Weights of a small transformer language model.
Size: 18 layers, width 512, 2 heads of 128, MLP 2048 squared ReLU, vocabulary 8192, 62.1M parameters.
Each number is 128 + 32 x the weight over its row's rms, rounded and kept within 0 to 255. Layers, rows and columns count from 0. Numbers have three digits each. The size before them is the row's rms in percent of the matrix's.

# up: layer 4 MLP up, 2048x512, rms 0.0529, rows 746-770, columns 0-127
# down: layer 4 MLP down (transposed), 2048x512, rms 0.0132, rows 746-769, columns 0-127
up746 100:138142123127168113104112107143094105109167051138153110097123138070110066101065075144108075147099106045121114083135120131199144178142088139098152151104145142195087094092157134123120092092146172186089170153084149133082120123113153128180204149107129160172137136077120165134081137133064085127142137143106171123182098192089125134130128128139118106105142098175171087166144155122155123156124
down746 097:109152118116160173133070169154159135182160136162152144188111148132116236076149173093108138164115126132116076088125056174136116197108152119116101176123083113101198124096106114135087149097138100121131103094133116138164104085152103160102179134140103065073106131102123137130166135119149111114081126068117124108108140103160126069191124130112187170141160114088112171120080100198157073132105
up747 095:091100135090039167101133143127090082106085091110115166125110160128131086172133133164112150132078117118138125084107095098064145117146115146060140116125154152158096140129087105146138195149112179120137128164137110118119125115193101123128097097168127169131099119145175094046150165132082125088136134102130169156054182173121104132092112121111134116126145164100110092145123145199176143153081
down747 099:151146134140115151084149166124162129146108113094131170164137157149071128147141111168083154112178136146129109108120101171142128115116173225127148116179124082080123173151125094152093210122136182129158122130077143145098170146089149166123157087147095086112061121157116153147135142135084122133088085057078179089189156140152147184148175071115106144136113158054150147100179195101111125115104
up748 099:186114171091128169129120127095139168160104145152164161130156112102154155111073153107087132100106141083103065138112118098172089181181174107158132184172136180140120192119147137116080122115120158091107170111097114169137158110137093098112122138143122161166043153076134188120144114128107152133060084089117167111086107174188167108092072152110173155101150080134089057142121125127121194121088
down748 102:089100094155123159087130159173165145118162100112125096134156061111128125198130144118154111143097111147097084185070111139084142171133042129107149162104159125093140106060080166134124171133128164014053147138138117122111176134125075151121074183089141145180145113086126114065116136158112123142118110164078130150121134154194204164117116174113093155182127149162132105138133193175144130187111
up749 105:138216121118103119138175151134141116127115176111098144083156129142144200123122137102140153080150140154140154150118098212123124134126112184127073126140161120103097090116145082131198130123109127179139046131134104094113050149129136114129113115161193141226144049147111133166076131117161150150135147102087132094139106119144031128084144117114156097125156083139138092108139140180140133141088
down749 104:116085158082100117136131089104150142107126104126167156068121106129095159189122143136150157148115172123147082127101178106074092107112138117176137117112122174129113179130138148160127181117145144120167086079178169112127097139109116111115188118103106157065125103049168095107125140109150094114121172090164090113133164165164066117114112100128144067130164208122164146136150095081118177113079
up750 110:118148179139144074104142138089129140167170128148191107130135063174084096121067105080093128112134111205107118088105153127130158096132166108173133120121108108102077144140132127092063119132112134158137116128130115095104111118160141075157152056165138178141148101144131111109130114117102126186106201187143089156116120127094235137124138118109068117078120118079115146110126176127130121142142
down750 108:096126137070177178113179144125142193179150113118164095089186133138137150111134108193082096147154163114218086108148149080059053112120161145163146128125111087121096118152138127128135111128155152079093086121141161141085136174136136144118134078084119104151138149098156072117171125163074071121158165126106184109150134101065100137142174172137107119138147137147163091155112165181120123192076
up751 106:163153140160133095110162155113127141152129161167155159156110171173120131178129144124098127123157111153080140102132078167128110131134085168092103092122123104103151153106162075097141127116222100179118098108104142116192176140071135086054148123182074083095108141108131104095120160096094166131110123144110146119128060114177136163097081127081123168135164126146101141154128044082122153107176
down751 101:159155141187091114108105138133140137165062108181163138103144132154168116187088117111154084114160123129130118178067111098090115098129126102151144175105103213091177128133154141109159153115124100110115120142091157033166148150123152153100150115157166103163120105067133091129103137147131128087067164127173136110091094133194134115129110156118185125055130146190165133153187117175147143155095
up752 091:129154165080131110124123146108191177116154115120118167159135135108201145114105130130146153112170137144127087110139108116143132056115135114113135120127174073099173066173097095156147112148119119127089153126196107079163172140118115069099180106136132164146102159103105118109150172147132175110131126147166107073142139149157135143151204139199083157161182090115143123093081084144139106121086
down752 096:061124131129097143151121118097066117097120132117123126079146158171140127121150113119163093133142119115072108180085125102144121138135121163149139162102135129129175212140149108100178148137153126171098134134112149168091083085172148149070153162090126125093098134125106110142060071093092089156145147171105138124056134118166148135118143097080114135123094133103140176192110184130058146151134
up753 091:089093179125173170088125150108153094142092157108117154130112127103136102130127155165107131167144097141122131131168130108089110122145132098206045131107140113171141196142131154117116182148122087168128083127129140142156090126111172102069107105110160148138067136135095200156153156161130120132106147118097119125090194148101116144095086098137138098168125190064088085080125176074176105069147
down753 092:113078139155071145148141137153109144130192138116137102117065126076140139121129097144119113128179178131125116154162141140152154117152121159058171059152103097097105044115185112126143149119119147070136173126106131139156176118173143166163093127147133115164114151138121143151109150143098114148159111142151115072195141145086150129146095129098151135209125078150128075108097175103067181157117
up754 113:179158113077132095122149148159146134114140092127173093171157140122127139142128074140151189085144086109146135059114138127102156126133123155128135087088114161147152103082181120139097125154145112143149085124110190161141160109045104101101136039133026108080046112049125146136177105126143154178185169117112148169085095106134129132163085066120138187138108095097130204113126167147123143099118
down754 105:146110122110125139111168077013134118105123173086159159121143127174084105106100169115153125136109159080106089154168142131167112147076105094097117089137129094144115097133115197121105100117103125097190096081106089134166136134126163157131107163093226100171124141114141139164077114107080115077061078178101156113145206117172145129117088163105188090120078182126174138118097150169126151141125
up755 088:124119119104094110100127169144118125162129140109096090117144128199141150133164108145112162160132144086037152150184069145124167187139158140170126131123053163152188187116088173146154038154079133189114138149135152092099157068094078092077076066138140110135174093121136164080145106140161188124087107075137196012116123109140140068136115193122110158139063133132088161141180087074144106148141
down755 088:181095128154103140114191132097181120124211147136223075115161162107129172080130105126132180059134133148123161106172129124119084146078190113114090075169135100149128158126135137158216125106152136094094114210152140126138120110121137053136079134116177102129075129143146105107187151146159133152111134133170145150132168124167142055107150142123115172117099161144170089105139146122135130109115
up756 090:092136064145091117187085207160185115128144199149108207120117130159101172149163140116129173138105120183132126073140092127110142108193066149108099073131162148126127086130159125114126165198125123141119076150134136135133204060127125080091180183156160142124113134152119067156144110078141152104127100151158098111124118142153108191101117208117150081123160163127111113094095132117184154135096
down756 089:119136209119134082094147130122153121157143061140084124081116169166098117074131178126157081130131167098074141108109164119122133126128139131140144165131124095087080081159103104160161128138098188173108117107110206160087128178150150120149096111099125201159191089117094200155099173151103161117124104125191135098125165162104121168121106116083168114141136117145145099153112068150118144107134
up757 088:065055084117145140102126146095144085127101117047106094102128110180073126103142106110187171149089194100082096142139071092127141113115113135152192156151101166043118107138062134163153186121099129084132102108105098172135084112087109118099133150194101144160126082134171125077087116153086146094135131170090129141139124139094140133063128125163164111104129091128182125111149165114136136163209
down757 085:137205066130035116056138080098080095061222097145116138105197111193088142134094146095150167110189113122158153142172110174118124154127105112164110140080173090106126138080138126144128158122109168141197107118139143100159107063109075107117152170134148119132098101159110121118147138146201092082119114188135119148166113094097175127165084076137122152138098170133125129098107086110123148055065
up758 108:172096118110163134122136131166126130152160155139190147184140172142108115149103038078142116127112096151143158126095112133168110145100160075102108088150071104139109118126070117124106144118116082070142121171110119138106140130122064089201137168135084131112106068159132075099068108112105093168124123130170181168159142094145125135128111135204103179123061109131097093086148084136153111147083
down758 103:164088165138145155166162133115088135136098149097159090160152115108055087144111128093145117132086133108076096129164138107101113138064191124170178113106179086117115111193055094189078141134139127128145071120111108162067153168143118151148137143159119170106085132161096059171106131140135099086133105115076157103101108113210127136098147094132085083088125124145157182130142118170127172148182
up759 089:140093141122081141087115185135103097086121112186098145137146173092120150150112122145128123107123130123101127124144117133188104113087071105138145137155112127143116103169106137122144135111152095147140143104128140117086110133124142045204156140162137147113155160124106074095143127107109108090116180112102102100151145166118114090153144125121135129164095209121128129116114136139137152116099
down759 090:164140136128146113176118092119086152113109170177101106130072142105181136153160154115079128107130118153143138163104075098088150132094123188164164127123098140122163081182097165085164128082112127148175115103065125176139146104139139057120124086094110181132105064167155067102156149154079132131193155144095118126141160097134105167087126096169122167130089078086118163096084078166059122156128
up760 103:111176149050123144122146111136120126126131133161127156144035101145151123135136136132081168120130096167142122071162167118149102121139150142163110149151140114122118174084178128114142122112194117159129166205130124152143176086122088122115117160140051161100129127105143180139115114097103098174147102162121130111103135196135174133125140094186105139173114083138098201153185105149093197120072
down760 106:142141120108131076119144116132070129214115092149133074147089038138121174142048105142101090130101118083060154135125117117171103162108090116080129106143196109125125159137146056162122127125177046108089167086101157159075152125144139120134076166153144113082137153143199103105110154080105100136178164160156121152161182119114121233106080104106157138148106132137099108102138118183147144136123
up761 077:113135115061140111191141113113090124066096085093144172060119172130070142101168054155132187140130110097082105113142130121175166104125096144170153133101067125192129124185117143218118083167094108179110099117162142121204160149127164159102136137138076147158183118111107165023091141166178105095147152099061134147188060111129133175177099146152132149141135153145083127154117131216080164129193
down761 076:166155153134130136153158113163152165107098116102115129117120134095142109088124081133172070128063136092156186150142152100048139161181121124168134142190149144091157115107126099098209116140173155132108103131142102074154163162128188145148104122104099123135126101158120122116168038098161099148134136080126103094108127148114184097114130127146069137119111157122077140126155140200116167133139
up762 106:112130142146125097099146164124143145108067106114120081147174092146161108101121106167170160150145104161043138158128049127096153128157104164109093086132212147123075142170127093143156155137090145219118100195071090023107113106087151106129132129145096125145097098158144146109134094133199145114094108124131167132116151168164129098094123162129174197095142138217148142176153124115139151167182
down762 097:137116101114115167097103130126140060143133077135121185112134050154147123120087126110119132154129153116134096158118094117115128141098103181116160161174088075187083128140115145109110076180093133084139096137155144151174131170191147142152129116148130141109162083160170104090117150122163152117130153143160121130117137180098098147144112150095110149139051129144152057083107132168161164093111
up763 099:179154157128211102140084168174106095136159141189120095110107100174074122135119147142087095152149068213110157096098109138123165140134113158084139118127186186144108132133160081100166164141186091063112147142072133079112129121173093107100166090132165141115152144079063126135075136126162129074122107123093144124156136128117106103127138076173140108125095155109162143173158101164115138117142
down763 093:110160105152192160122138114100109147148130077124087137118156114134103108123161151098110157046094088102149187104058129115117180106093121151085102095108130150164185161116127179102128065138109122127123221099108135149102147153152141082186160127161048206109084130077148214129171164107152171103149177141172146114157133146145142112160117102150107144179136083130099160118093144138200103124132
up764 097:054135067100164131043101155138123138046152130131091177140124098115122129118191118159142096116132110165127098182109102159159157161087107116085054130093163147137157125153147143111091132124099166116111198115121183118194138118050089133131122123175120109160099118103125181166087092096127143154082113114184102212140135108105106093117148118160177124157064152129131095107120138116092192105079
down764 096:168076115153100147067139097145136134126145132072108127152102097102117135137115116156096086128161190123125146136138065159161168145068106150123063178143148140103137162141133114100109126094101169133110151068112111121162104213136153102155084162147127161165135129106084130146106128073121173192117094193170098143077144085152129159149107087083152153121119134152151089098121126127168215104101
up765 102:152146163124114129168121079132136109126113128043149093148153146104102092121158118144120096110144123081120072142188125156119163162137136159132169102135155143114156134101138158169123102133139129138198130076148090094154137144126122134132162122127101146140146116113137082122101100147129132133056125103113204109150158114090127153077100118030066126086080175152095209103113160101059025084149
down765 099:081112125118129167118079123137122106170140178155117108111096162109121152141195140144180099120169079151133173138166065113146128106214136140098215072089140174116099161109128188151136127117091146109141158120099106124058124125136135134062125136110148149107120128129174118149133097121110142104168141161156122149124127108153149144134121110102134151080118150163170100144161165137180143116110
up766 101:162110134114156092170089087133130142195183083192102136115142109150135138097116108148145142111164086125019155119131111123079149172113141150127091122112196170111124099131206148136095164086094154189132096125138183160103138103106122120111119150122153138117148080120152146170145165134190101166183069124121120089151086126122151135153111143132123116120160219138138127155150179074123106156121
down766 106:092139130094128162116140114129097122075179089116183092123100108187065108080135093125131130165120093072158078156061075161060159074142156080103118103126134103128121155135089097115120144130159157123128102134156120138187152056080165107139147140137126133095158129165156130130099130083131157129076079121136144150189115152092061071074104123186180129101152099078123134121041119124128138130124
up767 107:104121145156191083036127109092140088103161124129099133130071138111139114087079105132101159083154100202123112206139102142150164139119093115173103084128159115178124182100149127074138154122161146180091097151104130120142145136136169143135118134133221071028153168162105122112092152126180143168147119126122149098126114168156116148110131136094066097113101140104114179129074189155133107195092
down767 106:139098122158157109098151158119086065156108168153098113136135121125098156130088145118159101139110086115112129106161130148139108112145045107133127124163083111126180105158109083122125143147113152143102133137081117118151091104110095126082157132093129135141100090132107140141099114095146130180192103110205128148128142179131148105104144159156121114128127119150049099139122096146149127066104
up768 088:119100129149079114067085120096098157170097116121141150166121074094173079101128163164119119105169174132112131101100114124161094118182113159120139171144130150085185143104113136179151150130115068114129196123141151134143106111141143074142104120109123093084150127122134157145168099136126103150132158136101098187187184095080148067078134180092098150175071093135087126158136146117093133124142
down768 098:108086103169125120164121226166163103145088174196131103212111051149095157097136172166160133229080119091063155135106122118095094139112070131137123085104150091141146197120143134215107171155151119178181132104115124154152101072196102139122197159125119160089136197169125144125168120120106146175155153158081132114139174157135108001118148176151177138125071086144138107124134111129142100167091
up769 095:075101073101132160173081027120048100121167148116151124104105161140100079164127156079121098107157114099196141167130103131155096127208133059108155106169128141099095166163104196112070060126108177136180153159161123086114136133114138145160066103126119060154123165125148115072187135111138116145086133121156158064127131119140205165123113194078146129135134119133119091116130155116148111076145
down769 095:103161118088132131154127126110097134155065152196099172094178099105129172148142054103172158098058130098082073143178129142118129115137086106128072124156090131174086119116094132100169125078166091171123102109163139142097096119097155111198142073113156112120136084112146099144101115166147110171166135161154123155081181114187173109155103172162100145130128153171125098149087124132061103118127
up770 104:131078159138150077101078151101154094193091126097107197115091148118115150090093094116120137127128140099095074080096154107139165159155133177164141153043201156113072124158115130133155133127201147086147125112154170169030119147142172152118119142171174150152153135135142157117123135144137167122186139112152130169139146155168115150157151128127176148157081197128139184108122163165097079143138